python train.py --head_dim=64 --activation="silu" --positions="rope" --parallel_block=false --init_std_o=0.00237 --init_std_down=0.00118
Each number is 128 + 24 x the weight over its row's rms, rounded and kept within 0 to 255. Layers, rows and columns count from 0. The size above them is the row's rms in percent of the matrix's.

# layer 5 attention query, 320x320, rms 0.107, rows 264-271, columns 160-319
size [104 103 117 114 112 100 102  95]
[[118 163 148 119 160 156  98 160 128 133 131 140 135 143 173 129 120 159 126 103 155 159  85 159 146 156 110 132 128 124 110 121 129 176 141 136 141 124 117  97 168 167 146 109 162 108 146 118 125 113 186 116  88 143  87 114 118 107  88 119  71 150 118 130  93 137 133 150 128 110 150 161 126 118 123 142 127 128 106 141 135 176  92 107 147 145  99 139  71 112 116 104 141 126 166 153 130 164 110 206 159 141 123 136  91 137 137 105 133  89 142 136 128 122 130 117 141 135 117  87  72 158 124 126 122 124  85 133 131 134  96  83 117 166 141 135 123 138 108 105 150 152 102  81 147 134 144 128 106 118 122 141 174 131 170 130 137 133 139 116]
 [125  96 146 127 102 123 115 120 142 137 125 103  69 170 118 147 142 107 123  92 141 139 138 122 109 149 140 109 113 140 102 130 145 157 162 152 129 136 111 105 115  97 102 104  97 101  97 132 152  95 148 139 171 110 129 147 129 131 150 120 109 135 118 168 133 133 162 131 156 111 104 140 129 117 144 123 121  82 105 128 113 108 158 147 110 120  66 128 122 149 118  66 160 119 117  99 133 152 104 107 125  94 112 115 108 146 142  82 116  95 100 106 105 161 123  68  94 131 150 101 114 143 139 163 164 104  92 108  89 107 131 140 120  88 130 150 101 132 141 123 137 123 122  94 127 166 128 150 148 141  80 162 124 160 142 103 126 153 106 120]
 [189 154 124 137 114 134 117 126 117 140 123 116 143 179 134 130  74 109 112 109 108  99 107  94 100 113 130 136 125 156  74 143 129 141 170  69 126 114 117 135 113 126 102 143 135 163 109 146 124 142 141 113 135  98 126 141 133 154 153 174 103 110  95 130 148 148 135 177 139 111 161 132 100 107 128 192 136 147 115 129 120 150 115 116 153 156 143 150 138 131 105  82  93 136 149 135 140 208  89 107  91 128 123 158 105 162 138  77 123 115 112 145 135 145 161 129 110 140 109  97 103 126 121 129 125 131  72 151 122 136 105 123 134 105 204  87 149  86 113 109 157 123 103  72 165 118 118 138 102 128 130 111 118 118 115 141 135 148 125 133]
 [176 131 141 135 102 131 139  79 130 137 128 118 137 106 158 128  91 102 167  90 111 124 107  88 170 129 114 111 112 117 101 126 167 134 133 125 152 129 132 100 142 138  98 145 142 132 122 171 141 127 105 155 147 137 117 152 142 119 110 127 153 113 105  84 126 181 123 121  88 136 129 140 149 111 168 144  50 155 126 179 124  80  99 155 174 125 137 147 105 112 128 131 148 200 139 142 117  91 165 157 157 130 116 140 119 131 113 118 121 137 160 153 123 143 122  97 147 167 104  82 133 136 133 106 110 122 120 141 125 138 134 171 138 120  93 136 145 112 163 106 155 113 170  94 145 138 139 159  88 127 115 110 162 115 159 129 127 124 151  80]
 [155 130 110 109 124 148 116 120 125 106 154 119 135 107 153 170 142 153 140 121 125 107 119 116 138 124 133 111  84 132 122 144 121 135 133 130 130 159  92 141 161 104 118 126 151 160  97 129  84  75 144 137 144 117 127 183  99 140 147 139  95 127 173 133  96 119 100 128 125 107 138 143 139 100 147  44 117 129 120 143 146 159 124 104  89 149 127 134 123 141 178 112 116 126 149 153 115 113  94 101 103  98 128 130 105 109 133  94 114 120 100 115 177 141  80  97 122 136  89 120 103 156 124 132 149 103 115 178 114 152 118 163 111 132 133 141 158 161 132 140 142 138  96 118 159  75 136 144 119 132 100 141 124 104 128  87 127 149 134 106]
 [160 120 112 101 169 135 130 149 136 174 126 125 128 137  97 110 132 107 139 154 148 144 177 129 108 134 131 110 148 133  99 124 123 124 127 161 129  93 120 124  98 117 125 203 127 142 119 107 146 151 134 158 153 127 172 114  97 164 149 163 117 110 102 158 159 136 171 103 131 146 147 118 119 137 137 118 114 124 153 114 132 146 147 142 138 150 139 117  95 186 149 121 113 141 130  81 136 141  96 109 139 192 130 159 128  92 131 126 109  89 105 133  95 129  92  59  91 139 132 151 148 107 147 120 125 143 102  46 122  93 109 118 119  93 150 134 121 121 118  85 142 145 149 159 109 109 116 139 115 152 185 147 124 122 109 164 132 128 141 130]
 [ 95  98 152 147 149  84 147 109  89 112 131 123  88 140 152 105 158 108  91 113 163 159 134 151 102 122 120 116 174 130 132 135  84 123 125  84 114 158 106 111 189 129 125 110 103 105  62 128 125  88 138 108  97 156 111 113 155 141 143 122 131 140 167  98 128  74 138 122 144 130  98 143  95 133 152 166 142  92  50 143 137 117  97 122 125 118 148 108 166 124 140 136 158 124 123 158 173 149 146 153 139 172 117 151 141 119  77  84 107 100 127  73 115 137 167 116 122 130 117 123 143  71  89 140 113 122 145 139 145 127 124 138 125 111 125 115 177 108 151 154 117 110  63 126 162 139 152 128 144 137 141  99 114  94 100  92 111 139 176 118]
 [152 145 121 156 168 156 134  61 152 139  98 115 125 138  88 158 119 122 143 103 156 160 181  98 117  97 102  76 176 131 122 120 140 153 137 133 146 126 122 142 135 158 127 171 147 157  81 125 120 143 122 110 109 109 127 141 110 152 176 137 125 134 130 148 138 109 136 147 132 127  99  84 109 111 162 137 134 116 124 108 112 134 139 109 147 149 158 111 114 128 171 144 116 124 137 140  99 155  91  88 114 147 120 169 164 124 111 120 100 110 101 117 145 170 131 115  70 160 122 143 151 124 103 114 127 161 101  80 108 108  87 112 119  61 167 146 149 112 129 125 149 134 135 132 128  78 121 111 116 166 142 113 123 121  99 117 121 200 108 119]]